From a checkpoint of a small transformer trained on Wikipedia: 267M tokens.
Each number is 128 + 32 x the weight over its row's rms, rounded and kept within 0 to 255. Layers, rows and columns count from 0. Numbers have three digits each. The size before them is the row's rms in percent of the matrix's.

# layer 7 MLP down (transposed), 512x192, rms 0.0729, rows 230-278, columns 96-191
099:105071122122143102098090088126147055134099115112108116155144103144118124214084199092127145130062102066143111189129154149000091168116135170166164152216102125104167147097134137132087138107124135133062107140153152121117152165173133149175124138151105101130181075112134139157108140112155132133
101:176030099088151094189104132122153199097154141124135117136132100097117131132162171141133080131163142162110125048126164137146128076131114113130090098144188103173083173109108153143147121148061066207072139086120122104142154080134123081094113087089133096116183161122117127109142110160139146080
095:140097141044090090107112204141144079113159128180165060098194159069158177079082127121114111180153178162174070105142154108204094041109144122150153119110114119162092147130196155149130169178168100141179157158176125099105086157145153108105141132093100145142117160121121118144103096168092170079
097:057172128124104094107152070069148118126167129144090127148110098135099169091098095143146093061129108133157134172102161142144176141140168219103077137164145089147127164106066092153138117094109076136193130169076103153167170061145154155148096123140084103156097178076117141147106101102149087081
103:120144097130100154127173139121151104118145052075134091107131182102140083089222125127086107174146135169178144155168115116139119129168153161150107186049139136087148146101185138119133126160183171076058180182153140120133135168102130146126139132117131156157171120162060086155148113134114087179
099:126132148092136152092170120075131122129092146135116060175115069086126132099110157130147118125141151158114103114106178084102179080105139142151119036128130131078186120113121162137089157120096152129149176157091125100132075101162134114177144081130150102072119124096162096143144118149180171093
098:147073130179147188135127129117110110130101133115123140178130111107117153178146121138060125141144111122112134132138169154107127082079142123058166094115157109094121182114149153097132073072154146121102111102135044156130169115163118073123126109096126086111199146089135133124162077157136110104
103:146133095155101169145110133111169142133065176145125152142088144095143106139107172107111120119133103184091152152152156109106169116136113126141124139142134073240091152125174135167112155147129066109119076149141122108123129120158132146070174152202145129182119157116121103117101154115148178145
101:108121147167130132078126149094096134081134146162173072126145119109124121153144140133099100111099140163112147142121055121120182107093096096066110172120118161108134075139143129121155191139078115153164093108124162080148118210111165176109135127096160123154090134137100122143148084149057165120
096:092092127126115163127151181106120118061143172150151140093106070140147074127094142123138103164145112172203127110169157056133182099200060118116100150164131163118045136120126141130079145095101067139106043183095190136122164125104101166122074062124135132107184143150099130116064084109143091121
104:133132158125068153190130129104053154140125105113091214159133180154152141108085110120109139103176154111158170171141156202127105118107155153122144134156133116142112133100134178076109081093128128124090184081105123116141139092137038109165140148156083156121067112142070155109151190131137095118
106:081123146103114162094149110123141207105119109074079131149140151128104153132109101125130217142136189136141131130097111164092181146106127145159119178183145074116132138152124058143172139115117168123102147126107093165146147071120130143107088115128152109109135060123119160133084129088120077134
096:130169147124169085159149136127123085134078105130086145127135164162115139142083130113161026143171133114098099143124146185106139110103156133115189147120128086122104108102144171145144127112141124101102159145155104102153131114120148134134119133173097168116132137120130150115157077134133082164
094:173149108111103204165127139122128098074159232117123093134198117150150168137125110118114210110162134110150123168115126121173126155133134175169128157152094144155163154123144099157073124126072146091061132137146117083115124144124107197077162189146150163129078137114133128126109165145115161096
100:165146149143176125107044144088117082121117104088179138130155143164152129150052134144183108127123124120156100115144103110121093128126138183116174108172195164177166160169125160192180109105112091111123101127118136176131095118131123099135163131072073102113174175083170118090197164168137120141
101:166190160124137122111130152071145136164125033128123162124076099106110085165000088108173168138134159117128156125154086112128109126061149126121160137161165123167115166107138086135172143141101123127195097106125121089146160183161071152134104098161157130088128142188122137100172196123148125115
099:183143162097139108133105145113174080179091120111132141117096100144057149118091153087127160135087067091169134130134084118098067095098089180105148086109152155110072175059132155148154047135060135101102118127121052103092137153140162054158044139070148113131125144146087101188114053125191091041
101:150190118091163088092120096133148182134137163156151097074118119125155148165068087095102160146091137079163152150139142098136186094056115161108108171158193178095089112171100088152196179112146096176163183114090136122114135185121103137131117134129162195107145111157053159067115146170101144156
101:097083059167123172158105176102143115084136110074138079117181088118185129131149085119188130126076112144124149183157109115077058107151118148137116090130126143134096145115146146135101157148102112081132170173132119172128157142069114147111134103129128005128087105194119138145125081114105131090
106:115087097122103124197046109168058091135154133149168185117054192107122133117069135189145141116139144137102143098185124108107107136127134143169087119141133163159149121150104148137072121128125142141113134162120138104096186159099120132128101134171116117078161162148124101108115199120088120132
104:096135081164098166141102134101148181157138094152172153154119143161112134148205130098132104154099122137094126108168124050167112110105119137073076175109082144067131147141148037116133104098138164038115092147122084112065126128138118080128086072153086087118169130103165131068132075136114122156
099:131165145171131141101122155118129143080116107094107086176182088151105153143176087172105161157125099113099105106122097146147133189105187086134168070133097085145086138164101151096123148127120136159115129137139055127168122103088105145113101193113145157157137120054136119125048164114162161112
096:146128144189130080133145076075123100140090149097119138136077094147136165109149125145140161149129073140094152126119141139116147107109076142126156123124148120169124091160171104154142106089128115140148095114154133064119082113185168139131105116143080073096122202157189112057160148106150087134
104:211136176106138159116091084098134109109162063088164092085169140079139054126178153114134155088134154168139120160095147111152079126155153111165163151192096098108135169184087141151120149112104185112085112168109105078130147147141184130121148166183069112098102153105160135162091136064112104154
101:175165097104111182187083193148153114118107104116113132150187107176105141104151142154129164101158154197110119104186174131114066127132129127156144119114159196129133136096145156079120179126094118148149137152135134092088186133088149044085160101104095154130075205099096126170125127114158112130
099:183089149095156096138125130134090047135122071092115147078095150190108166188180123168118095136150087160181116080124058160100113129113132152044090104117156132124148159132075171146079133139113136087061150157072142134136085104159119117125141128096081122145117120126131127161106123153139078094
093:106152172095078138119137127179171151098139106135083121128122144099067185113143190155147137081138106123130136136176098132089121154206092121108147144081144137182124114139167117119109098071145122139138097106125153178112118101123157098117129125159101136165101053121058089121130147037072180160
100:169160139071179153082154107086136109128118142153089126123109127146121117142104109135156144143142128079149113187149195148063150101073092116105130158151122122162078077120176096083130175094075113132149175056139165131157110150158104134134207099131074125095096149106065121114070141062111102089
098:119136142090155173119057172154156088143113092158117116179118113063122082120126080151100099225086110105163091165138161119108148116081118130115055146172145156142133164148083099063112159135173133107129106154150122144110169120083102086157114132170138082098119109105125092094058176144119131106
102:107169117114094134148156097152143162099145101202151147143190141128106114175135126094124193147106131112121114113132157164127143129176098123091163114112083089133104047116095135132150160096157086169150095115105113201118089169118091109102146125185124151122158154078146120161132119172057108126
106:134123186128043164080122120135142149072150161087178171163097143173162152122104122115138114126155089119137115156109077149155114144180136142166091157171034129084119197094112145145182088181117075156123100132166140086141149113107101123121117133138131137138111111124136154155108146102139161083
099:115130089128161138099112122156148087125108176121110115121148125123142099125066120128180100103037092080206159206089169086117162115165119092089159153159157108129106094140132141116101063122098119087094134175144125171161149140120174078185129117111167116176144148098113175121164155120186131143
098:102130063038142105135086144122161066117113106148079147082070115093143105148081139099167157152177121085123162118136162100094110089057096159137156087205161123101121136140119107150104148161148111139144144137108115111125118096132108157142172133109145193049115077162100148164115137163150073103
095:121167132142106109064120090155102109148156102090088095115182167156151040090161133145172053116114095054118207153150145077048109097106129157107119059165094142112146110174154116170125145109127134096117114110127118067198105187111114114132076138148164074110116081174096128069172169162148097116
096:072096129151122173116143176141133128109088151103102088147100129091183139082097052183067172152133109130097167155143128087101151107140139120119138155115099093085088147122151147099131120102124103147080124099155089092137153127130198102123148132165184179128142045194074156117161129114148089173
096:105101137096164070088083112080108131123131138121151096118135138126094137100182095156185105045133149139095183141127154146140087141145142100185099145088115097107155164091123067121174146112134108146105093162162118150110124085100139183159069129164133134114122151121130153176130159118147050078
107:147122104109148150119121147107124157152140161121140106077084162110163160113145115098108140175105096171179157151145087119145105121200107110209106077147182109172135092091147149088145143134143139166127103119097167104095086098076049131115160150083113121074138098067161142118173131125174121104
097:165141171143131184096107143159078115086161149097068075117120157127154098110206145170023149127094143217170120192119130103107120153165086094099080106000096137131143065109137110101143163196140098144135117079146142132110096132172103125145117150101117088147112143087125120145128111088118133119
100:150130170123106114137075142096181144179132075087159168098164212099127124181113146112047139150157167122152093109084110150134129080090170134170140101109156120124132140158118167094124144124105116095121153145066116160113111118094140158128135164126145140089074145079159139173048185159106088171
104:107154107112113118147164083153161109149112136117190140126206159148099126167176051116135187085122106125131167157133136147175096116094102176143127106097115147097109174164082139132093145150138071127106129185110107195124074107152154134147175097070098142085060136080137117112125168165160112076
097:091194106179186142096109207111098137153092165140131157046063133157152113099057160127126085132112135065133093149139091139084166117125127157095155125124103133106159161102114149161123132082148209168128146104099111077112161147119095154109113066117122171174167111118117101169156124089132146189
095:112117158130157109098188136106129128100155131142130205114125062123147150192119113093128101089139111126143094100179105159109094184063057136121087133108094138086189143173139138125165077101121065135135104140118166104095160160121109105168099107201100150123167126092170108094119167118102081111
105:165147092128081132144107065107085109080150098153183118095169123118088103086187199135093088115144120166174090168121120136117071176115124062091082130063170148127126143132145130121137166108094104163105168135109126142104088196067101150141135117150111159139146178110092095088059069102147119158
099:118165080132097153179128129174118174176141067140148148125094132126178115068112165092079119072125104076107127112148125175110134092079125086114153121105168097187109139174126083085207166141189114148157083124140134104111165108117125164171154130111168113091161143166147140122122149120102097172
102:056155136170098203073126091169120133161197133119169114118141118108137065099167151166111122165146147113113128118161119133138122136160175103138179169108137134133106111121120089119091156076146071151092128089160112061123143167098159157114146130160138143113111130183131056113173131145104152196
103:105177156125014096122100137109091148107150112091134110151109171164170104061160191100129129095127106114194113166140085140108163161127165165127107170096164152123096123134092071105128071207128181120163144087089122083179118079161115103158121109118118134132132129181122114155146128113155151119
102:144122145119170108137097134186125101153156110169097204154074111166144164115073130069110147136104143129137092166126083147113119115153136185180170149117123081155139082152154142129038174156116175127127092091091173208181106129154078188173124077084152131117111118111147089137193109107139127158
101:182147094150094069086088172083114118054120149088117073127162066126170137123179080087149054189177110166146157140115130170101094189176141187064211097117077148086116128120131137130149098116123152109100153135155123178190134110143076137139145148158094101135116095066204135120132120155140178158
097:167154122134114147162125127139106111209099160107146120095135147133153130103143156090149107093139096101135147122092125115143146077073148189135150103136138113133065153178134161195104116148144149075121081153158115103136167080146114117144140190122135139141062137085121142136174096121168150164
# layer 7 MLP gate, 512x192, rms 0.0769, rows 231-278, columns 96-191
096:182117109134103123126102048142139126113073101121149157125192090075109140158117136153137131127132148166143114135129174101113062174124123157089109083150204126106119152194157143141161125149134092154085115150151097123150160124130172069124169139099158101131119069160103108118142157153173144120
097:086175179164101120176125177165085165217147059143121089130076128103080119133119171128154117112133127195134115105094110082141186118092112110065165181128146147124127121243143086135125134126110110155112079129177188114136112124153123109108112158149108119153147125120127108172138074163112162157
103:152112104104156145128191097105093111113088146122167136140109088114135092168113145187156205083069102144124146136058138114115164119134109145077130164148172136123113080109131185147093141091169168089232105114076105114173155159098114059118173128159128136083114135105129090133139088130086082100
101:121138109125119088174128189187135149143055067126101152099082126132106134143165148078118141161212121131151150129193088075133153061192144116109081128116101138128109125133132085083181112101105103162154102142138102110098143153112148087130134123109179134147076135128140106126088091160134098185
102:142116132081168094059105104137170109069160144134131142149108095041121065147106087120129118125172131085090146079115168196131138077123116140115110125150092160139109158148090122109112157130183168127124111156113149086122139193128211116119067130122122177129131084143173108175162099105160180112
094:132134134162146133066144128121090180120131162161104123103100173110132103116152138141096134115097142138128113185137115049138107183195172091182126133146120126114082112169180180071114143091107094093082190122104145115144081108077209146081073202145143209101126125103174122103079124091151081111
104:113128172123109093133157124098083111115144126203150160146114133146133109131117128175095167120194097080067149164186170073108143148115165115090103077144153116119120114130121149110084179166140156111081135160075108094163109136103112161116145108198123150106115137076142113140095101103113142122
102:116204148188160123113151094154038114099139093085125127158127150114129157142143112158175130114120103099133056156115119111198104111150174146086080140142131095126119157108094110126094131102107139147085117146194148134103134169066113058122160181100121146131123107074134101142096123139132097108
100:121100088142105105119109174095145075201152150098148137155098143166029119115175191096122140103169121134104125138107104085135121161164152105137136128161132147160143116168164119072118099130134115132067086131088131104085140188130123110072121151127138104098098072133150089182051132138143116155
103:197151151080134165081190122151127126104146137162095108155117141148095131139121113097144113134156199114126186118144084125122196136126179135140142150157106121078122160138137124153108096183187097136125135135138100167152139128123165084133150136131172152125110132156078198132102102113087171159
107:154105152089108074171102117106083121130125142184150215144048152164149137090179092173170136093154147107197131153118190112160217175135149065123114148168163084099153134112136158127132147163159143122060144151185126118136086099083136134126166103159098134129151177168092158150152154121150145121
109:154145128170115102131185162162102126174152144129136135158142123153129198130210057211183130087097168073153177149175145104123120129110146122140088124143125157112096112104161132145161062201117082124110143075097149121151136161165118117121161076095154115118097104128156112160127092089217148125
095:143189143127118175129133124129128123105155162164122148147120121175138133114159120167084142135190099120101081139154137089140089121131103137153135071117053087170133191130102142138148181205039071109158179159139115165163142115133113138128199189128104147134198126100142122176120171067158133083
099:119185134112123081151034119148071102119095091143167082141069153082093141136097124146044133148161139157159162133159080127113137081182170159152132158124143120096169149152121167173164060146121135049121153145124116150135055174068124117081141130151123160140088120084156162112129070128089124126
092:115128154106135119109125158068096176126109149154145098217095097135130178127098164099122168080183041102126143100090155105090161111153086086091113172119130175042158148187156130157092124156123142100115169146097088143109125127157112103114146113109113118170107096118091142096150146160155078098
100:148134128105164102101100187116115151116184129154124108111140149113036108152125119138091140149166153174135145102128098112102158128172234122168095145126112158116118191139125097144154160120090122139141133127115111150098094145148208139097170158059203120103136113087163124136135163161132058135
103:129115137075158144097088151071132181115149135130132113171067195156133136167123141129114113102143146144126123099102139155112125122137187055115116118111153105154201134130134103169119132108190201104130126077123111159117143132131143180109125143145186151096140155160178074126080082132115107168
102:169115168117142139120121148161103165169160113112139147094181101142162178186162190151089123125187141082121184147156157181112213156096164147109113141074128115127135153123107140137140101109154164144104064178114131168126155089056094077103141157080140179141171130098197138134116101141063079114
102:131129155096161136125203180102176123088152099090139124113157113179106096130133107114149148172138148153137095136133164158105135135169089121094145138130112094064169152096203124106158110123171084121144126126100148102055089027156157178126193163081145128125104106124150093146185090131129164138
100:115152129167045113100120166064163158151168138168118207093122132105105126077147085146134089156145138133098141130153179086105093128214089075110080176150090110143140140116175074098128149107047181098147114122168161079138099084130150150128129106103180186103101131133120127103143134148146152109
096:210146099119091182093118105133200187128180098103163122121118143148081161118130163176086126137066152130098168119099120115111128091118125110095117129121156154173192146132144137127147117199155160152183124139108102180130155116090076106141123179102177096164102053131168159084148121122109126125
095:108169079107105077124111133145167151131160122132114173121075083186109154125174144102090120086129156156169151171119099159130086114105153084117126133124100152150146098115107166098157120146140158074124158169133101156124190121111148084155141143154110145131156171068098130099160153123145123125
098:112065139081107154106116169099109111082135148111118157079118057102175130113165153192112159186121119161105097179119176085171146156118110148139117136139138149108177129156078109130143161139092100089183172140137153100164124126120143167096125123110067122093152156112122134175126161121063168119
099:118117165086127063123169096083081168101106118139149105140096112114141130172103084093112164125129107118165175135075135114144145125083115203161113158102084136127132050126190157152140060129104122179134116136163097133117067064120111130118138126128163157158142091070118151121129088093166117107
099:123125138064123092126169136109107077092096142065140137163143096136150116120128174135166141057158100181116113142142152157094141134144113096161139107160045138062130109128168151117084146097120114078148163114140116170114133140117174159105085163103094055139181134095151119142113188145129067146
095:167120124163128151073123165109106104181143102204125113130145184102102110135130149233073168076112154166102106097085094148130114153056131083118160128105107126107152104116137151160119145141064166153122077116094143066133123058100130122071125106132126172106104115100085076158171096150126098093
096:122090177087087125192140090161142167101155168148108158141148110197130111078191121120139136118133063164075130112128103116121153164163118057121102169140146102123123119098094176160141151092105123120184123104122086062081079143076157136073085181137147073130153071100103111096143125163135112146
095:118067126152131223121166113135129132096131119118112162102159102128142093136196139113168138169078077106075121117166111122148142166134099058143106119163119166083151045169200142135095139055098139140127153119117180174138107118079137172101125099167090060142117136114122062058097157064072098162
104:078079129064207112111069117118092106140144148133110122133047112136120116137123147107120150121136124161165141104135100132128149173106142115084111148150098148146157164163180135087170189088145173085166091131090135092191137092142146141111154121155120119089149153142224115115128129177122098139
110:195139122124193121079096117086122133112116150141132097102137145147103140158144164125090148140127126148129124064134161164115145160061114157158093133136116141132123150115111112157076099118073107176148080128081083101146121210104127076137143160115078147117168121085147126142078136157186033055
102:166115176081111073133074134070063126174117131125185158156180160156034151089160113114128111078128122133114101138088109152129175109101123128112117101147145126141120167131138127118222106114137121119164076154133098056120104127139117100104114145177119150106137096072154111144100078075157120082
094:154146137140129113195180145122112099203149095154067178127166155142131137150134154150107149139081130188173179085161129139116147070063131125110163079117113109109126107086151140116120101114146102162158141068116187075158144126095125110140156133114107153111184099180133091161154098183145107083
098:120161121105108125122120097109114178146150060100123115132104122114106176147208146086177106125173181085142109089105148083089155141172102156121107180179151154111162142156133183144147094102136125118067133164189027130149177116095185103112144154145096169128111128130141176134147161094179098139
095:179158080194114064152104168113123179167088032196155150072146106113118157146167137105113095099168181162176158130146177175107131119098176120147098164120151078154167144110133094102187123117161139112111104177153142168154143082123051089168126086070100136166100103094121079138114109148101171134
096:165144113163072174144139131063149147162125093136143080099105190141151114090205070147122094116137147203136131075122117146152127101163086079118141143129094185155152175116139115134120086143121149088100119085173086126143143096097163093181183153100175139113057154138155121135162141137136084161
103:135122102119079129090131181185145088107109124101114135100082167122137107134105152090097139178126160185139120155115150149128077089163171136099127117136140118144160126120126144101134067180063139192085139035085076132104105114147095151116112155079143177141146139113158147189145148165092143079
093:159145074098094124117139105120101123131182133100138159131109174116107112086129204126095103195166097128080168088160109123130120120086116156115086108080135121108176178083187122083096152126091119159174139104122106139134134112109162050141164129141172149137121163112098115180130050162172134129
099:090176123085156146129085096179114147103154130113146100117171137133083142151174152112135126121143139168173146099146131071145112173121083096154131106207141168104077034191178111119177130035119166140101185138106095146092130178115161155119171167111074127109152096097156093087097154136085118164
105:127083123102120185184148106111141110149159153154138175109112173155144110137180134178135102111207086174173188063149183164097098162093163086128136152148135121077118149142049083120119191159147141141101093138098147111128145161081187102115186166094114133150110086136062124127122149162189121167
100:122144148151118064154129120164091083124096103142124065143174142092109136131149149171127108172174149097124097124123136102123141103189170110127127128168100150146180061175096137135094188213147138202096154103127140139127099167142138115106110140080157080164084132086140139134177157104140049087
093:164104129139087133071115115166065184149149142150163115104120074109118132142146127112102126114173111147099092079131110134151154093113112108121138166085114098172136124159131095139197116107179116128171118131079093135136197080091127149206109141121144161164095129177234095106106134130133104085
104:150064141101130127147183153076071177107118123128165159205129147126072154149154113147082100117086138162074135092164176171104103106159123186080096119134128168110168168075147132132121102132108108138142141080137170151148146134133083112069132086160120149084088111142141103139155178126153090124
102:152137139102186092112079198102101167146108081079099108090124166091105140144137151161100132139134154132133165175094135088088164119157112114044122125171100076116170098132120147116120158146099129122074075088174074110092096099131121127123164130113125130076165124108139111115156154120156113133
099:145108109150133135110155134083161151119108104136130113113149099108112148159093120091134117113169152107187075106168165139072048073092150123158106158147149101208170128193123150107114089118135156115123081100155120114117136169037166120088129105135159117142159089152088151074137126078110148139
092:142086098095121146165106135111084194117130130197120178166146181119125113150141110078110127168077161199105100123151160060144134088075100138141111102147103069136141078139125123081126138110129137091133120088114147133107207156102108127129087131149155133094098130103182100095009073134208149161
106:148117115109100131142095126049122108234143102123184168143102070151129113171125177150058162156087176171119144191115191103067092143081082168098085118133107108077196157128141112118145135175120102150131126121113148102098162136099182058091142101166093157142106092128157135134086145149120118107
097:152127131146120128125155090116074193152103093126155075063153151119129117141142082128175140115128121074176148122153137125095181095152170167132089142160191188098114132138095150121112061167134158090133082149189151198156138158090121085121129125078152111153109075148154157132131116109152181156
106:122134107113160095137174102134163141075127120160086136114127122106130120119107137155100201132140196165171153142100090141141123170169176081110110158100159162107159085098144130086102164113155132186118216101090104163106127119129152153132121107144122099161149141115145078123085097166102074121
# layer 7 MLP up, 512x192, rms 0.0739, rows 231-278, columns 96-191
101:155103090147162132077086113087122144167158120141131172093144176104127121121104126140116110144145157115135155152196143126117104164079184099180123093117148135122222132122149123167051111074128098158150134144067163191114105187122107068126148172191142152096114150161104129082111100109133095140
095:108112132114084059168200143124167095092125133146163182190111110112111125134113119142117152115142128160142178148136094147141125136111144106138133127109204122087138129130199122140127117127157171101098130135132110170170136115154148120102076107142142133134137131140164130157217137121084108074
096:166099179102150114130074149183133096130116099132152120093187162118130121122136080125108143146114106148171113121133112109153134113080235104125188148139156159104104096143094069166105089158051163088137059107131191122086124153133108113119127093111140113125110094109122142126100107098138126098
103:102124161079110151120072100100144122078192129161165151122115133126150084111112141155132094180122154119128139198176100105098057107127120146139121203105148153166153152066170100121100110185150124103148184134064106117157186100101067094142117144167134097073092133123140097162101120140084167095
098:135166119117117159152117131174113126146163144074142190110123134143137113152163069062123143107202198151205164058142126167133097175173121146139110134122119119169151099123149142143168120097145059091108115221158126073140170115151140150106135170155132119200132137133129116096124067124095101131
097:129095165106186116128084079116065171121077147117177161157102108131144175107139090157187102106180130110184130151115113140149145155094082109090165159159147125131092129087178074142099137146134097092127084159154074121157170104131112123159085132101164121173135154154127105163112109155163110148
102:142164111126129175150070061138050192147130126120119061144137138059140133143143162161085127097071148099094149092065161206151089057143131117160104093121140111152079200124079120103156122098137123086093113121126142145180136140124122094124117120152099106144129130129163094146043087149082078076
099:082161129135155085132098115103174163146158079169127098111131158114122144187107141073156146120148191094105091165124171176101173084138095163137142159111130091153088129116146123107126106175170111105102181151120087189121134126151163076109164039106095115117086096122108085061116118141160111180
093:124094161176132116138157127104112119149112090113157097067136154115130081187113143119154157098158112112165182101165179106107157104130082080165110136177195118125089095119138158130127165116113151142092066132063156099152186137145127153154107093164108074145126139143120119152074104102182109144
103:110131149092114135108107172132135149043128071144165168175103143119086082133096101143121110133164166100071144203116161119105100170092052090057120157180176081160212150083127102135130189135144049084121068105122168196194143092156067111094118090179161122123141108142144127124066136157091144114
105:164080177087146120084098105117097152121166142130176147117129154103210155093134077106141086107145128149113169151107149105141137106120182142118095174133141149089166136150148114121064152165163147134099097134114171142132139132186138074108147184123084142100110124167091083105090172115162075107
111:133243133157092207093181085118104139174103152147084099145122084116138125098180085146132111122115139123114163154131132100151185119085177129120178111096135163151102137127121117188133074181126110097115110091131133123168140130150110096127153093238174103181155157134129124116088128132136106161
095:186153123132087128077184131120136081086129087081101119129091119139045120196120181110128133136165177133130099156114084153159117143118128183154136094130117096063114116124110121131086097081147109070033155132107188144109143138124089127103158110135124183134076123169168128136102166124132146106
097:107137150188148039108154141139121121116150085109158110154144165113196107109114142161149157090147100101106128136111079105117178116102147092094125116166144147079163141109101115177080141169125170148093141140159137101146040158094095101104166125102108171126130093141122153120152159133083077127
102:134093130120109168090144155097067099156182201203097098144079145158120116144129050133108144123113148074154141119075174122119152087115114091151145143105094131107119171165126173158155079183154111074125067171071129086170172129096069102133079110103176150122108153139125158167133126129166136120
099:167124105124092107138130103158154112135128146098127123161150142162159103134108094141221125104111124151146176226191093053099121149138099106163173090144163127167149133125108143159147161152120192122079110062082112169123145119117116111084128118117134112099076133167066108167033066135144138096
102:149189145082170138118175130101168130137174125116173054091136101142157073146115058071118125190144113100154102080152113146103153113141146090141174150137132141128097160169218126116102135166087147133130105179135149095160169105121109115170101115095123156097160150132136105059138082111110087147
100:137110096149137130122114132121182153143141105117129175125112159108140164118121107178113125184133144085169181121131108164096102091045094125142111167127116174120113154167175133073128101173154126168121138116149155100052158099173164083184095115102127123138140077099120126130143141159129123090
109:105095045130151155112112145168136145142115101116102117076127183059135133112093151159143078095139117119131168145101136116074112054187086141154104160153127137160110110127116142160089110092171118127117103156085166182100116119128092107168161169175120168121132178227139148101092221107101100116
106:115126131082130117129103108144168215152137121076126154106079141189151109132160128139085154148194147125111170167112098150101149137099159180119122145110103089130131134104200086137170119097128098137165142085163071173090133131149083124150108103071108156149117142158101144094193104113133152150
099:130092120219074152156103125097130095081108089178061122167116131140150115121157101091091097175124091158143098147088188177113060070125099088116099117126088151139156165181100085118167127139080122081138139106147183114100111167149115130181078164163166199111143138096131189186174098182123143159
094:154110072125153076120073128176132131123153108143147202120152119086162109083119093090190137064114114109142124184134122081129121100136054188155113128119146139189062121156114143152072027117138132151134121132152121140127166126153132185137133154071131150150153138118147135170143050126164181190
102:108149110151086102173151110111108084137125151110178092136157093179139126158155145136162156093107066143129072177139164129158125204116185078100129146191129136072155154112122148124146115123113172084122130136117163121138110178127162106176088091217138081106099112127130130093097146110112200130
102:063109148168171168135146171156133199124120140134096110111094072158095170145113159129166102112103131089131083137096128106123130130160154112147121193163155169132132196167113085162091140129117073063147123154068157085109133131157095153149153107116134122149159151110126118115115120151167104115
100:122147140127126082127111147118066086127142093110125139066129108134119114201080120138099097109134135113169104110094063149141106160143143178146041132108142115149158179148096155169129151124142153103106161148108102086130123084121156124081199144127134171092173172167133133077179096140153114117
088:135138122103139125165110135161145099092140111199151120107112158166148103059070107117150093095116061160096123166122133156115122096067149122177177102117115140084182157157090111141113128078111106203133126074121148069104103149069118139137184049182149113167098163105159158200131165144117179174
100:154195128147105172128127072135120192117037116182157101191189114120144132113128062102228115139137126135146142136125167217135121086105124083090163159118110177179123109152170109137121128152140128132125091085150149125177127157101147105173148143139105125146120162117126124163110213161060099162
096:146150056169154160121094091181121153132126126115094050172113151176148135133125111157147128219083115144129109145092094105175147123064123086181084076121077118164128133094159057131165107085156109104175120135142133123117115167107083166172148102090141066067067067128098045111138137162122147112
100:088171139152195084120145199159043113167086114102110109093127120011108103160104101082137119108111158093177153095089160113150224109088107181126134082169165111093166111134146134073175127116162106084124138129134125133134136119166154155126154077115110120174165137130140116139152168116106110106
106:192171150082068116108151082100122143151108078134106168152150121182088065137122169147141091153161142138191109176147144106101103076145131083130110155152083155093105158168133127130129068109108129148140075142126163119117145160175118082183159111144164148094164140166131160135104170093143153190
098:137166152104132145143111117116153086117140108104215091144119188124144134138081130175138112164063103143117115088096181071189073060125080165148143142146151138135129120120149185118149168123167125103125107179115128138074128167108170086174172128106142160095132117163133075167128135135108122103
097:113234097056110153123125137148165118132172136135070152126148168158136164153125119127118130074147141179132076122105137090075097117170085066104136088168105118115153170099149125097131150139122126088140172136165184098095135153108157113184099224177161125124115152141110093109131215100123116112
101:141089102137050101146169098147104081131158105100148133118141076137143140110143168118138118122102072101121130174148144145098184092111085133158115118164137159175138133183160129127131135130126064099146088127149175131139093093094156128093108113079134191102066162167092134074113184119143152120
095:134108120162113115094102125167087156086137128134145179139119131146141098137107114093103142084080090144085171145129084101152146151104176119133126089132159188164144133100092118197148154158175113127094164177071154139153136060152153112143140128130063084160157103128145168138142162185149161176
097:141125122107206125159111134124170135066102169064111097119121145149134163182152178082122117116096156174149176066134156099108147129121092159162198150161169119129125068116140119147094089174172122123076045211147136119109132136131097163128104139146127090094133121137129139172128149106157086112
106:102113151075110111093168152112151105073147114114112090073062130111076139160109112110132138096152080113156163155118107111119097116138119076197115155161108123146119133117147091097116196132145215173125133138170145128101147157142109135140139082114186138124135142095066109143145123188170121189
097:061107137167147103161128144124134216126106148122156121074160114137153108143129101085127083132123095127163134146118145153109084089117145142094112157148112195133123138119108075105068071113170123110133136155108118211120143126112165108130130085130129153125138159185105071136181194173120141132
102:152130166196108129161073155136157066144162170157179121117129182120146107108136143136152155155107140203158141110134174114135105144109197177104125110126119048153149137097107132117142109089115151193156114122157157157143164072085178120122112105154129096096083192117154115144107094063144099162
102:182138102116086103153120143126161082079136102113108063133069134140178182163133090113122120124082119118143174077119126122142209193125126138121119068106097131112136141088125231136143183124110145100186085107186191204096168075072123128138128122066161100112128197097069140178116101124159155149
096:164122146126132096128203087136132121140120176153142077186208133129144140189145133100160072194146125141135118062177133174109099141135100143097162178125094149114142081133202127164164166114092092129125082108150140128123201119150120170118112122129095121126066128148124083142108133177157112112
095:161148108086089144154116133112124081142192104109131103176157138125087146185128082168134145083120133165115152191129096093123110067102161117149184091105182146119158118093126126143117151122124122127096144138112068148208096137143109087087124142135173120170137135115100145138133123156116149173
107:152133109136118149166109095175177131132210096129181177083108186090098085089195127106117119121126137155149137140121082144114134086086108116139112080120107141085142105131121065117102078185121106156098157172143125186144138133128136147137086159115144133153122120134095081060121104177097101117
098:141141154184122116146132119130081128156130144093109067000120173158133102148122090101143125142137091117146066190144159149158153155137098101125084165189077150151093112132092159123108176111217109121094119105162149142181106105133122120094133172125113101099148151128170221124139132100133153198
102:080083150133146091123126158136135186170088103177115099049114120104100069184142147132122124139123094123110106085154095083106097129119149048146131146098221130127089085077151142121087146087099179120078137131121193158127177144177164099111075117167201106108145158151147138126135124163178129144
104:199118104108121138119143112118079128067075181129126110156112160096174137132146126135179087136150088130145085101149183088108110133108121128174151150180176121054157141147209106122095139125138092184186125104143173151065131085145113143131079089150069128183104161132146122134103168150097128077
103:081146101145194101151159092149149116164135134128161077118132187116092100122132134152115139150146108071102146115132134173101087099114142114140134122121123090142126154052162120163075160101211108097139125116091136098087108146141076095128150099168183128131110152173066104134094119186088156196
102:145204172107171065115123123110088076129153111151169085149136194148109090127123124077108127146178122100166116135140129156139109084122130144134159113066134158114117106068088118182083083124144158093111115113164109126134043037163140122168096158145135127144046188101120206128113137148075141174
105:111131109152123110136144154105127145059159118177123174152151131100139134173085168146152191086103140120174145145158068186136091106175108122104165168101156133117132150150079121087080163119108117191060177125096122156144084143122120121157105072120115121114132117152137119189127114108103089120